config = dict(
    hidden_size=448,
    vocab_size=8192,
    attn_scale=0.125,
    bias='none',
    tie_word_embeddings=True,
    optimizer='adam_atan2',
    final_lr_fraction=0.0,
)
Each number is 128 + 24 x the weight over its row's rms, rounded and kept within 0 to 255. Layers, rows and columns count from 0. Numbers have three digits each. The size before them is the row's rms in percent of the matrix's.

# layer 7 attention key, 448x448, rms 0.026, rows 442-447, columns 224-335
111:128159130091103088122157120124097079157136163093098125180122114195136173126127134142136104143119166104113127123119148148148112122149100129097141122123114110121134105147131154183141132143081148130130122116153085167139159138133144119089159120167187154128141135162127114102120115106117104143145130125110097119149113108122157159127087114146
105:168093104109153127114168135107117146112120136076113112119125138141134087154107149125169149128117078097136123127142156132087118125116131155125082130116151135111147151081154145123117137154117109110162112146114137149143153121132091174156136168129130102158185140133069163178068088137176158099143116179136133117164141158105114084109165131132
099:137172155130141148099108119113127132178152157120126124118090109136126148080136136137126106129072120132132117124135131151139153154101179115153151136123097169129118100129154147107141138115103117149130148128157099123122100120167136133142110102133091129131137066158135130081147129164112132158161124118133110114099131136174138194119127072158
115:063097098133125102120113127147130099078146093162099128141153127137095146142117116125135148115124152111121130117130147149120092131125111129119145139164111124171119150144159138157129133097117110123124109112169120113114094161070145113091113136108154121145130138135123114074119127102128141105134182143069131075146143120137138107155090131100
117:147097177157155105132117141108103114100130120165115132128166110083109124142103116120110150120165119122127134120122121128106106119182105163131112154115120098117135120176141116073124093143154148153126164143097127172092119164069177143083131108079104181154127118140119135123170147152137109150152159091136168115138146178162117130149134113136
099:143123120155143120127107127142113132151115133116100184100165127157154113131135142105138122131150105088130156155135124125134106094129146111128168122123116087119158146123144111122145132151084154103143121111100113164118167124163123079083100138141127132159130109141149132130075157147083105171104123163150151164125092100158137185136131121070
# layer 7 attention query, 448x448, rms 0.0272, rows 443-447, columns 224-335
105:126128133120090147130100164112081152159186111119147089114135154115131044145118128078127059103125064127143091151076133154112094120112147102149099105115147131122140148097149107129172116136108090118126122115134133144097140102132139150141109123102115126144188121127114117099128116166132136145148123117100157175147114104126139113085147140138
098:115104142133123120141183133145137125140108153120140119139108131160106134120133170130139182120108140185150099119157161147111142119118149129156158121155160125133118131113153134102130128132155100142152146110141170110118157159145137094152105112148126131103126135132148102151126134139129152069152118117115136100142126171109105156147135117106
119:104156083129172126111119096119158120125162115121101144136168107145112144128178130138165135160102172106105113111183142162100107137142109128126126152150126136158148136122121085154108096126149113122154113152158126145129094141097126103134118142155143147112117117140140126093121124095113085099159134096071134105150140140129168123181084121096
119:160103150161131112108089123170129138116139094143092161122155137133103141151091135142136153132140135149129167140146085110090124141154103134112118156118131105094099119123113113163105115131126166169049149158133136157144175162108128093092147124124109100116090111118090171152136123103151084162179143123132147112102119163123118124121119117093
102:152122127153142104157153076105111125116125149180111163094098109140105134135115143091156166156141094131137125146154118102141142102110126115131112116104148090114123117147110154111107140153107107123141141119123112137116141129181106132125101126077129143151118166126112141148085115095134124118108129159119091183132129128122107128140143078147
# layer 7 attention value, 448x448, rms 0.0217, rows 384-407, columns 224-335
117:115117133143136124113122118128107178115117123090112114139155131108122111119137133110133156146168116146133171053178131106141130116170127117122078126151132106123140143078136174115153141152131117155125129121132153141114161114102128124101119147147140081134072178161161103131114119129156141109115099136140139173133127160137144147141121147107
100:112100123144121113084118175167150146161120104123157142161105128118186143121158163171068130151117135129091142111175139106135150133151145133098120168137087097099124114107157172137124075126135163151132134159156131159130147143173111088114134136127166131120094142124174146121116097087105071106155119090118171064113135125134117128153142158157
105:128111130142157135128150103094130160118158143152123160083150107115115157116115127100122130114113176152150129116136101173153114106111113106155112111132161113155106123127126105154128145127132111131091152074117099107104097138097101163164115109098128121143164093128113085085150149164068100184142118155111136172140120125114114117112163122137
109:153104144154113116123144123140155141167125129110121133103135141135187151143123136130129160137126126170156140144123158155106130174104149130090141130110091154114111121076146113109089095132144130122136124166087147154142127169138118145160120100125106106157075113103114176144140134101136087140126152153173135128109162171132111109127134137151
113:121114192126096138086145145088135148144123112147108113144125126122142137119163125150114128085124104121150157118124090141119162156152115147091101104125138142126143135141120112110119124172118162155136120106144140136106097136116130148134121142143132138122150116168106148137138151125085191148105119074083108115146165156148124144129116093119
104:111138136143136094139111148096115140108145125072123142089129128110085137097159072140144144123106121111150116141136147112131091143147129143149137142131105141124119136108114092097123124119168116116155124118155141120116141125101116098155098119107087185145142109116186091168142141158139119153133139102105079125177130092142120133159119142106
105:113149115161146121136130115105108141168089172111136129105090125176112135126139137133086137154128113125113112133144173134103145105157141144120112119133104124138122125127135143116104154129205140175120094120110165159099138146097116171113149138113152130132120131107106116137095098083165111086146131133099137154113125096109128167111111136081
096:136098123125147099078117147144136107167110099100169123177112135093134157123156167111111156161147116130094126125092156116157144075134126100107126144142123075122155091112142103121117126163106182137140112179082144125081112090150140124142135151125151153142065084142148111105102113093119107125120113132152136128114142117149122176133111127148
103:148134082116142141172131094121135115169136116151106158144149138170085111079125088114113134099116114194130144128147159098092163130119112128130137113148085183141147151119135128138130171180161153157126133114130118080129138144113098159138132096116118102119150159102117087177147183143143125102102120126153092122122172128126146129102120142139
106:114107085175125104102122100193128147165109132096119130117126098166190137140126173137150088173138116153088138155154194138108140145118111087110140091090076118120126120102114135119131138138118143098091156176125102126131195142152117114105115143151117095123080161126071139137124104101157086125106187148139130103086155120156136134152135166161
102:142139088127131109125130121129110131102102134146110107117177125124146099145112160144141130107175146134131184146091104166107139156144162140161154103102119146158129131130069134086134128141178149133112192115095135148123127157075119087113137103142104138139155102134092138119166116134155127129097132143135125146111145114144148113126152127116
106:185144129122142124137094129111169124140153137133137151160141113126124143101145144164139089157115124118092143083147136134129138174145144149093082135124128153144102130158111092115066110163104154112141126135127068153102117069124149174147165093134120151134129123109126137125137142101110144167119154164116160101132154145113120152147104110125
103:101124136122129141133118137121118123119135133130098123118150131137120134121140093127116101087103125104159165129142067168108132143097090120094120126167116115121083175119096109181153147133119162122156134103137132122123139117135115083142087135131136133176138158116140112129125125164151149106142130118101156161158120134137141138124146085087
107:119137116119171114112123112134093157089104106133138122129121159141100132132136139164155113147155095168150109104190108118125130134119118131107122123120147129106161108093094144120135110099099099184116155181120084125157143137125105144137104096117151134119090151097080108132124143145103134118099177134134178157107083140133114159140147127091
100:149131131160125138099140102122122141178118147125121136163112098141126126150115128115139121147128146118124076124111109134146111166096126138128147096112100162152092126146130073145134114119146116130112126138097094141086095127139164124155110121148169127128121149101102090155116134166160130125131140169151120124120077116119114125113127138126
100:107149158135130119129137123131055149128137107143135122078115135135115119100117099147139097134107136144175104157130135142166125097063148124125137130131117153116105114118145156127154149168140153118164126095135093148112103129088111074136112151130142141116177181122145126136115136134079108108164116092102139144169161128146134138106118122095
101:126149102138078141090096156103142172103152088149115138130132162127102096106122093102148157098164108131142102074121112130141162145155084072154099110129146130122092120117135129149147140138092102156102140097105080098138062111110109139156130122118120149135130155165166127121098153177101136132148146159103149123108143138123111141079149114122
107:161105116136139093147127133080155123177108148129140093094158107118150093116135122131152099132101110120080150128115116137131102111134153134138168160110127104124135118105114160121085078126120159101163147132178108121133116134160142134118156166154129121104102114139125123116088144140118137147123082058161122165129114114173087123104160145114
109:123120115137117123121146141125179158149127139153132144136101148099100123170120126105125111151125129121134132115117090094167109144135104131106134120127110090133135111112141143125123094113126132131129169155110147133090087226123143125119120116129120140136132103156103153156074143123107127113114177113130150126133102133085152109133136125107
102:134120110110112127144106132099136130121139102138115144105106132133029111114103089130164161134162122129164134120159143082177115143144092105129119101178131179121111147128092106135100133152112094137150123078146078077123161104107082133146142109117133114112132082128146098146114128140108161168144134145123120166155104128109094133108177121115
102:113158105129134126083149083139129095102091107148103124081110109148142119139130125121119162150152120121131145129133125135080143104137125096134162119151132114119118133053111124107124157137120128120180136133118123116084168130131152108099037150117106065153119124125101121115139085142144170092091148150140145071119155118105128104128165070173
111:115132150122160129105149151108098136127100121133147153130161113081133130067106157191100082160092174133143126165107176158157114150149166106107133132140123139092105119143124115119112135160154130144120103118157115132154162137139099143163151118111113082110100132171135149133136131093167091130131134116127125152142196102184127141156104133136
099:150135159112130135119158125088124146093100105127110113066167116123112170114115119106133136132126109138175115117132116177128115142120144141168122107142110120185181126124132107115170114102148133143114170086098130103157128121127103111176131138170142157147126144172090121114164138156100131170114123145109101112129112104117113108129140145060
112:146129135096125125160117105128113137126167161162111134093156138115158129103140107182141058127131114135117116151128108159136165110106138097101128170118184152117155121126118154140119141148146091150097149138135125167100153143150133158125155120158171130092113138139131167143090103141122095109114095155122128158135130111134178117132182110127
# layer 7 attention output (transposed), 448x448, rms 0.0334, rows 384-406, columns 224-335
116:096089117161168137156120087154087147142104128099174107097078122136110148138111125157089147113161153145139142115136087141140087111126071149106133095106101090138101163129136100135161132138148145140126154108146150118155179101124127114133142128132105137146122134103134140130128104139119160189094130105131102125117145108106140132136098121179
104:118100122108120122151119123114125159136148123119120149131143134170102157094129153134114149115140091092169107122143148175124122136111117120137087163135130177110100132095150123101116115121176124132121149137154102097115121110100100161174122153114117123134161142056052100170156181181145147119140158106112104127158153144078182140123117099127
105:159175167138110091104094145120182096114121155125146137093145089098151082153182095152140107094098148136126140094115153082128157149118126136140130103118182109109122114177125116107113140092105112140106123149119177127140113149123145136092139116107087110096127131138178087126101111122143139155085138141141148142124115124135128121133118129174
111:103128122073125149156124130110138107117134140124125115113150104124099153147139107148155093090128100117114127096147123136103132116138165162117102185106123154146158174090109157122129139109102144125143177122136108072091135146170145147104081155150119166108122137142125119135135155155115118151132110109128096166112149113127162128134106136124
113:130136120123129101159104107124149132123142129165129111129161189122132137167102114130114088162177153146119121136122078109100119107126124133119097147110147143139136108110128120104098174114118120126145139120128131087137125133116136144150148175120120180158112146105115090146093092159102100173122142118127087129134105132131104124175139081116
108:151112141093107157110126145146113120163120137127131122141121129095145177169063094115104122131102109133113135151135131137054116156154109141104138135153087155149158178210127152141116139138122139145135134127127163118138121128123111122116120128130191121136139152133145152122111110152114139161139111136193161193096097180134126112089145118106
107:151102110122148142122111117136117149142131114156144154095159122107143128117103072129134101154139166117130147123098124143143171138163101117092135091137130147158136104204081164164140142148084141093133125134080111100118124112121109076117107093172159150108125122140098152125144094128136156140124091112161143139131104100117107145134122136132
096:107082113153152119137153122094121145122121135166092132120135116137108147070134101102068134089116109111128094097158158140129137145142145109127070133177123173109094135117122159116137094089100141133165120114155115106114170111144154137129104100127126152131149122139092116167146142140151143157154114101194102116121141143088141174099132132141
104:071105140138139168141168133135134156118140115171131141111167157106119143107080128108171076159154153129120124116121124125125092169173151073123150104102133083106105156141103118167128151103113132135148140104125095152115144140184140118102124117192078147128076098155117165134091116093110150118137096108114140142139145053135126148150114150109
111:090131088115157157139143115137115164118120071141128149106091115145145169101158122161128197085098115094155090113123123151164152098149134127134080169116078144119089109071136182143163137112114134150132141124138117137127141115137122141085124120147140140133121173151158133145153149135121115108130086146123146098123148101112158095099107120121
100:128124129124092136115140107100128134158105110092129107118154167151076146113143145125154125137095101087165134177159148152147111138144132102141140167100115102139126125112133111111147153145113116099123152129137109132121095099154128161116160115146170123138102123156095129130114144102116130117114146169122132113110116154190130135085100171123
110:137156150108150139142147139140138140094154118148070104126108118125119136191108093148102112125134113167164112132152109143079132126118158147107155119117123136120137132130132110133107144124150136121205104117111145086157104170137164120114124116125116136153129157153140107161112106111128113077147145124134089132148120144163059118134136144084
099:118133131126162105136096139161144144149139129112157100073145124104096142142131130100122128132138106103122152135155106119103134104129161119105186128092145099075149173141134157146126144152147140117128136141107184145122137155117066114126119147121143133138148115123170167123116109114123158150096141082102143135132092108135134107103146108142
110:110170103137174130118151083173119128157120131163132120089096089149154125109153111119128141124063130148142151128150138141110112111126131136130136148107108112129127140113165153146122131137134126145165108092109106128159118139091126120069172117152116130134160183131168120128101116150141135144095135105128108101109123100092150121153146130195
102:104142083164130163107145152121119092103173120098133151146123106115099115144126132133146116129133156168082157144122136124093135093173154097125137113126134124150121082119167130177119118091119139094148111134103112162118126147122126175097125157098113099120114116102184134122170121132195098160142125153138134140112124122117112102174109117136
095:148125157106135073104142113108112128132126086126120146107193146127106130128152160164149156147150148065134120106120080094110151137115097126136141104109151119123125134160159161162127130153124113132121132144136119147158091120146098147103148145130104130178108123110119144097097131095113166161093175120091155184133131119086127121124152153146
100:155148150146136097137146153144149124127112151166167134120101115125126121152140133126115130120084159128128152170136121082132135143085149108107140138110142118110132122152178123109113155087164128135125128095109111159122141131129102141111162133146133138132146124138150128138109118131118108126089132103136130107117098123106111074167147077133
105:129131152126107122083153091088102116133117119082105123115158156157133158120163134124106152158136115112155128120097089131119116153132154095143111163148136105075132175119131143165161130154110130144148181144113134117128140113144160158122176156115095120177139139095125111132163162158114107118151158160157157088163127176111132163116118110129
118:121156088125099131119089110116147120149119136114123131103152105142162113121169133112135162117144139080149130103123133123133139124118172118141163160133125168162140086084127127104149123101117088087115095129139095132124127126110099131145152171136151135117155143126141101134145168146172115127105116180070131105101125068126143099138102082147
104:175191142131104113124129147116168115133096137170144158141123116109140111196130147138107090139091153101113140146120094108091154169091124112118128102114160104144097124181149095135092147135149108125126139148121171148120112172119118114120174157172137125130115120153136115107139077103171106139120123120128143133119094120157103092131091149144
101:099117109152128155101151148119134150134098177116158105103117139136135133094117135090102122108105121095142119123152149110141106139086164111118119125123136129108150147115121166187158089105085136108104178125129160134131151122146165132127141131151121105132142093125161122170120166123113117135120097121142123143143120097140145153089103177170
109:125113184096130100151125152116142149113131122106059137190131148148123155134150145115141090092091117097123131138084123181131140158123098110155093133105084126125133102128122134084140141117147094130154118098138135141140100094158195142102145146171147166105134118165067151162121162129160159126142165120167118148100122179104131155086141160086
102:135133146146152098101157113115154094129132183122134088142127129131133116136181116121151081134113151156123163115137150105092113115101154126157153113143110103174161089134125133105094151097098133140140114115148143125113118145137174146080120138096103099092161113096195121157097130144128137175121149160150133136125148121144116099154115148139